Weights of a small GPT-style language model, trained from scratch on English Wikipedia: 2014 steps.
Each number is 128 + 32 x the weight over its row's rms, rounded and kept within 0 to 255. Layers, rows and columns count from 0. The size above them is the row's rms in percent of the matrix's.

# layer 3 attention value, 256x224, rms 0.0777, rows 205-211, columns 0-223
size [103  94  94  90  97  90 100]
[[126  50 174 168 129 120  68 110 195 116  79  73  77 130 118  93 101 109  75  81 113 133 135 109 150 172 132 112 120 150 152 105  50 192 102 180  86 151 115 162 110  84  87 177 129 143 131 118 165 122 155 186 106 110 164 169 117 122 146 169 106 103 159  93 118 134  74 139 178 162 121 157  70 154  80 141 153 117 161  90 137 122 144 130  94 109  57 107  87 156  91 121 137 152 152  90 158 161 175 187 120 107 124 130 149 145 113 129 129 119 104 146 158 200 111 146  91 109  71  98  58 160  98 121 152 122 173 119 150 122 129 134  81  72 132 148 114  87 142  89 115 128  86 118 160 117 170 148 141 138 110 159 131 179 112  96 103 118 147 150 142 125 118 135 184 197 132  89 126  48 131  66 118 112 158 101 110 134 112  96 113 165 126 193 130 134  98 127 138 172  82 155 130 156 132 113 121 198  95 185 117 136 120 154 108 102 106 130 101 106 137 116  68  56 109 102 124  84 186 126 131  99 145 134]
 [131 117 141 113 123 157 125 146 180 181  98 126 136 159  77 122 137  99 122  91  97  44 159 136  74 150 122 151 104 146  76 115 143 128 189  98  67 173  88 149 102 110 150  74 136 211 109 162  85 215  88 120 142 133 161 105 137 114 141 104 135 136 125 127 135 143  92 133 123 125 121 131 102 123 129 121 109 168 137 157 105 130 109 147 136  94  82 147  81 157 167  97 117 138 198 141 195  85 154 100 123 126 110  62 107 156 119 103 158 188 144  80 171  77 125 170 114 103 154  75 139 169 139 133 148 129 114 157  75 146 176 170  61  86 115  86 156 127 132 158 104  54 125  92  57  71 119 147 146 107 147 146 144 130 101 122 178 102 197 156 147  87 154 137 113  92 101 128 165 132 151  74  89  65 137 106 161  98  70 170  95 147 116 120 115 116 121 130 114 155 161 153 195 143 161 125 113 110 185 139 113 113  88  70  60 134 117 192 139 156 133 128 148 159 114 126 132 123 154 117 175 128 128 159]
 [133 164 140 132 100  89 129 131  84 149  59 159 131 189 139 118 144 163 123 172 143 178 123  98  54 123 167  68 137 159 163 126 126 112 100 141 105 120 101 138 133 113 100 150 120 159 137 137 117 171 151 133 132 123 167 168 111  77 148 108 114 214 176 160 112 119  92 170  75 147 138 138 112 153 105 156 134 179 165 102 136 113  90 171 148 144  81  86 134  31 114  87 144 103 146 126 182  88 113 122 102 138 141 109 149 121 133  99 116 190  91 178 148  98  97  96 135 130 148  84 159 113 144 150 106 123 153 138 105 103 216 148 114 131 125 147 108 110  62 166 151 110 118  93  98 172 135 130  96 134 211 159 143 128 158 169  97 177 138 162  40  99 221 159 135 137 196 111 129 130  96 119 138 122 150 130 130  84 104 109 150 120 147 111 121 190 146 196  62 122 173 112 100  92 142 127 181  94 163 113 118 122 155  99 141 137 148 105 114  77 107 104 104 174 151 146 185 132 115 152 175 137 142  78]
 [ 94 157 115 151 103 108 118 115  93  79 136 116 138 156 121 120 131 167 141 128 169 123 110 117 146 108 130 181 110 179 118 146 117 113 122 175 144 159 168  59 158 159 144 119 148  95 175 150 103 102 154 182 170 128 123 110 146 151 169 113 135 110 183 122 167 140 134 123 123  60 167 152 197 137 158 136 116 144 120 134 125  67  98 119  80 121  94 128 131 139  73 153 166 169  54 111  84 155 122 197 193 102 118 141 131  63 113  80 163 118 169  65  94 123  86  77 160  92  77 164 148 198 164 130 140 101  42 148  77 185 145 100 136 101 106 139 159 100 159 132  81 171 143  98 162 174 194 110 105 152 122 168 165 131 140 152 151 130  71 126 100 170 138  81  94 132  83  90  99 108 168 141 138 107 127  56 113 100 117 107  99 175 150 106 136  97 163 168  60 100  69 149 116 125 126 172 144 145 158  92  97 121 132 124  99  85 126 107 155 103 130 119 123 125 129  44 118 124 175 151 148 106 114 115]
 [145 134 120 166 114 176 206 149 169 155 168 207 141 210 148 171 159 156 100 159 113 126 169 117 125 178  71 144 127 123 104  71 107  85 176 108 111 148 201 110 138  70 128 155 144 126 124 137  89 114 167 100 172 143 157 169 134  79 133 103 124 132 120 147 150 111 115 110 150 161 116 186 153 125 159 117  96 119  56 103 159 167 102 138 129 166  89 113 153 157 180 139 142 160 166  78 131 151 141 155  92 190  88  61  87 131 123 133 142 179 131 144 178 182 179 132 110 114  77 159  91 154 171 146 173 131 129 151  74 116 138 155 122  92 150 130 119 106 152 111 119 177 108 148  85 141  90 148  94 103 155 140  87 156  97 148 170 157 113 133 100 113 169 143 177  93 114 167 129 136 158  90 109 128 165 131  58 126 151 216 123  94 176 121 124 130 115 129 177  72 165 140 117 111 177 143 111  72 155 111 118  59 191  80 114 137 147 114 122 151 135 139 163 131 102 123 166 121  97 130 168 103 164 145]
 [147 167 158  81 116 104  80 143 124 130 112 127 158 197 165 115 103 173 137 155 166 165  95 159 146 139 106 147 182  75 112 112 130 120 141 122  75 173 147 110 122 155 138 138 184 145 125 122 118 115 117 131 159 113 127 145 118 144  82 133 200 174 123  96  58 106  99 116 130 154 160 138 105 144  99 148  72 156 109 129 140 103 114  93  53  92 154 151 144 121 151 103  61 119 130 129 115  75  93 134 155 107 152 204 111 144 162 109 124  85  76 119  88 177 131  94  68 132 133  71  81 107  55 104 146 124 137 142 155 105  98 147 187 125  93 126 140 128 148 100 118  85  83  67 110 146 131  53 134 147 167 143 134 137 117 104 144 105  87 143 153 147 158 131 138 121 128 143  93 130 210 158 138 102 142 181 143 103  94 140 149 155 123  84 105 110  84  58 123  98  77 147  85 189 162 157  92 101 159 183 172  73 128 192 190 130 136 107 162 145 105  81 125 103 181  73 146 116 130 195 153 124 127 161]
 [128  88 134  98 181  88 114 167 126 116 114 170  82 109  86 109 111 124 140 150 178  48 100 115  89 148 137 166 129 106 102  99 145  84 135  74 158 103 180 161 148 148 107 129 117  86  45  81  76 132 116 126 116 108 159  88  98 110 173 116 137 109 131 141 137 138 136 145  90 148 106  96 129 134  98  84 121  96 160 130 133 162 164 176  94 127 205 206 103 125 134 114 155  92 142 192 121 122 108 123 191 163 112 111 138  93  63 105  82 131  98 119 146 134 181 196 160 194 158 105 185  91 156  72  77 155 111 138  87 128 135 128 162 115 109  67 127 137 139 165 155 150  75 160 116 164 140 143 153  82  65 129  68  88 151 127 101  84 158 141 119 100 128 191 137 119  76 155 178 136 130 100 137 171  79 119 155 107  91 136 144 142 151 131 136 140 178 151 123 137 176 113 167 101 194 123 124 123 139 128 160 118 115 123 176  58 135 100 105 139 113 159 146 106 123 199 160 118 131 105  91 144  64 145]]
# layer 3 attention output (transposed), 256x224, rms 0.0669, rows 205-211, columns 0-223
size [108  97 102  95  93  91 109]
[[150 152 140 143 150 175 173 137 145 128 152 182 141 141 122 153 145 216 165 154 155 122  83  88 144 108 106 152 114 198 143 141 163 117 133  73 167 106  98 102 136 177 108 127 158 130  97 134 110 123 104 143 117 134 139  98 203 113 122 111 125 139 135 146 168  95 145 128 104 150 118  75 111  80 209 132 121 126 125 165  95 100  67  94 113 127 143  93 155  79 133 143  95 167  24 119  92  87 112  72 137 135 111 128 117 130 155 195 122 148 140  85 120  70 137 108 202 141 125 186 182 123 188  71  90  97  69 162 128 163 123 141 135  92  99 171  86 134  82 158 192 153 156 130 137 142 124 139 130 140 179  91 136  65 147 147 114 129 105 127 109 125 116 135 135  75 104 155 154 180 200 135 122 187  98 151 189 125 136 140 136  76 132 145  56 185 134 138 105  98 164  95 108 107 125 202 105  83 170 123 128 109 108 125 119 142 160  95 154 101 108 110 151 173 103 150 128 133  90 117 133 178 111 123]
 [ 99 169  63  86 105 130  51 154  73 103 119  93 143  92 128 166 158 114 109 135  95 153 127 156 192 103 162 138  75 117 149 155 134 111 142 142 166 137 161 160 183  67 179 127 175  81 145 105 143  69 172 103 124 164 123 117 124 210  96  93  88 167 160 117 115 155 152 115 157 136 135 102 183 167  63 130 108 118 122 111 188 125  98 133  98 104 148  97 166 116 134 140 141 120  79 147 118 177 133  90 123 111 213 175 126 144 111 189  70  66 140 172 155 147 115  97 135  76 112 124 164  94 155 136 103 111 100 114 127 117  84 108 162 151  92 124  94 150  98 113 153 167 117 129 131 168 157  87 111 129 159  90 102 114 152  58 106 161 108 109  76 152 130 129 119 121  83  98 114 128 183 156 146 132  88 124 128 159 173  87 155 143 184 123 141 142 117 133 144 105  99 123  61  71 140 154 100 140 108  68  74 155  99 194 158 137 117 138 154  89 160 136 110 137 155 158  60 189 107 107 124 102 117  93]
 [192  61 112 139 138 102 124  58 145  98 188  60 127 111 144 159 176 100 113  89 166 133 105 125 147 132  93 200 110 158 143  88 137 144 132 124 203  95 141 159 100 157 151 122 181 106 125 114  74 147  89 100 126 116  77 123 131 136  87 170 144  55  67 104 128 115 103 136 142 122 105 123  97 132 163 124 170 112 151 184 144 183 136  88  77 101 139 171 147 173 141 163  71 150 150 135 109 130 148 130 143 176 180 109 104 171 182 173 100  98 201 100 140 127 117 138  90  87  95 161 116  81 122 169 165 120  90 146 136 167  95 110 119 173  72 107  97 122 159 137 102 166 128 111 128  99 193  93 177 158  95 117 120 145 116 136 188 110 147 112 218 118  96 168 130  99  90 197  94 123 185 158 125 125 153 151 174 162 161 147 143 167 108 124 160  86 118 140 139 129 102 131 155 119 147 147 119 172 112 157  88 172 131 123 114 130 102 145 167 125 139 163 147 108 147 113  64 126  86 123 166 143  97 180]
 [145 151 171 110 119 184 144  95 123 150  87 143 113 188 135 172 118 118 127 162  58 124 165 148 114 102 127  49 116 110 124 152  87 109 158 112 101 122 115 165 112 145  56 110 176 181  76  90 174 107 139 166 119 139  69 171 144  94  71  94  75 106 105  79 149 111 127  56 124 109 149 107 124 145 126 143 142 105 184 135 111 173 162 176 158  91 118 134 166 132 194 144  87 127 114 101 156 102 149  98  96 131 119 120 156 133 159 152 124 177 171 154 103 119 149 184 115 159 174 137 128 131  56 134  93  92 204 153 139 146 105 107 146 127 135  49  49 142 115  88 176 113 156 149  98  55  69 142 102 147 122  99 114 189  81 100 121 133 117 163 172  90 124 123 139 125 139 161 134 131 137 145 111 171 149 160 139 130 195 150 146  34 118 138 146 111  99 117 153 132 114 105 152 127 112 110  96 107  78 114 168 126 149 118 100 142  69  87 151 149  57 138 116 116  84 150 141  98  92 128 139 160 127  91]
 [106 159 125  97 149  99  64 132 151  72 116 101  87 143 141 107  95  82 158  95 100 108 141  99 147  93 119 129  75 109 136 153 131 120 145 140  89 120 119 176 128 136 143  76 136 146 128  62 187 134  82 120 117 131 116 127 115 149 134 107  92 171 127  28 133 143  98 180  93 114 136 132 113 149  54 114 204  99 209 177 138  96 156 140 167 123 179 158  72 114 151 127  93 142 122 163 171  75 105 107 115 156 157 161 137 147 148 108  78 110  99 124 125 160  72 118 133 168 165 153 169 128 143 130  90  97 142 141 136 116 102 100 185 136  37 150 154 108 152 179 160 166  96 121 112 123 159 103  92 122 122  48 170 115 122 138 115  92 142 122 158 155  98  78  97 158 111  97 121 178 148 170 127  87  96 167  99 106 132  67 151 160 121 148 120 100 172 150 112 163  97 155 128 157 106  84 160 178 125 200 128 154 108 195 153 155 137 131 134 133 207 143 144 184 108 163  94 161 111 117 137 180 155 138]
 [154 103  89 133 131 163 121 121 109  94 110 169  86  87  91 164 147  82 164 142  93 103 150 106 158 118 136  98 146 168 116 207 117 144 162 167 159 136 119  83  95  76 155 131 127 117 121 131 106 116 146 149  77 123 108 128 114  79 170 128 114  90 131 119 150 135 147 136  81  89 100 136  92 139 136 148 196 103 178 118  89 132 162 179 128 198 143 129  85 122 153 159 127 186  94 165 134 166 123 114 174 135 139 108 133  82  59 138 148 200 156 138 145  69 108 143 156 110 149 176 124  72 129 172 127 128 186 152 122 100 145  34  78 156 160 156 120 154 134 116 139 147 163 172 164 112 131 150  94 119  90 139 122  94 107 138 146 160 128 123 158 125 135 113  98 119 106 143 159 133  75 242  95 133 140  75 159 128 147 104 106 132 115  82 107 124 148 119  97  91 176  79 168  88  77 134 156 120 152 122 107 100 143 103  82 138 124 174  77 100 156 119 128  93 110 239  97 183  68 102  99 146  87 119]
 [109 140 121 125 110 143 107  80  91 175  75  86 207  55 134 109 152 148 135  97  60 156 119 134  84  83 154 134 105 114  95 135  52 107  85 155 112 127  94  85 145 126 150  96 166 132 170 154 171  78  87 127 159 142  69 116 136 126  69 127 147 145 118  82 108 107  86  88 136 122  74 136 138  78 142 144  92 126  99 102 115 119  84  93 186  92  72  75 137 110 101 135  86 125 126  93 121 130 123 131  89  59 142 143 147 175  93  82 125 124 118 146 125 123  85 120  57 106 105 113 108 118  94 106 177  82  93  77  80 119 140 130 117 133 119 143 111  82 120  93  99 107 169 124 144  95 120  88 109 170 143 140 121 151  90 176 129 161  80  89  79 101 100  96 134 109 154  65 115 116 109 155 128  81 137 138 110 112 114  88  85 176  81 106  92  91 148  84 117 118 101 129  93 106  97 130  82 154 151  83  58 133  92 168  77 111 109 141 160 132 145  50 147 165 109  91  79  85 128 138 116  69 150  89]]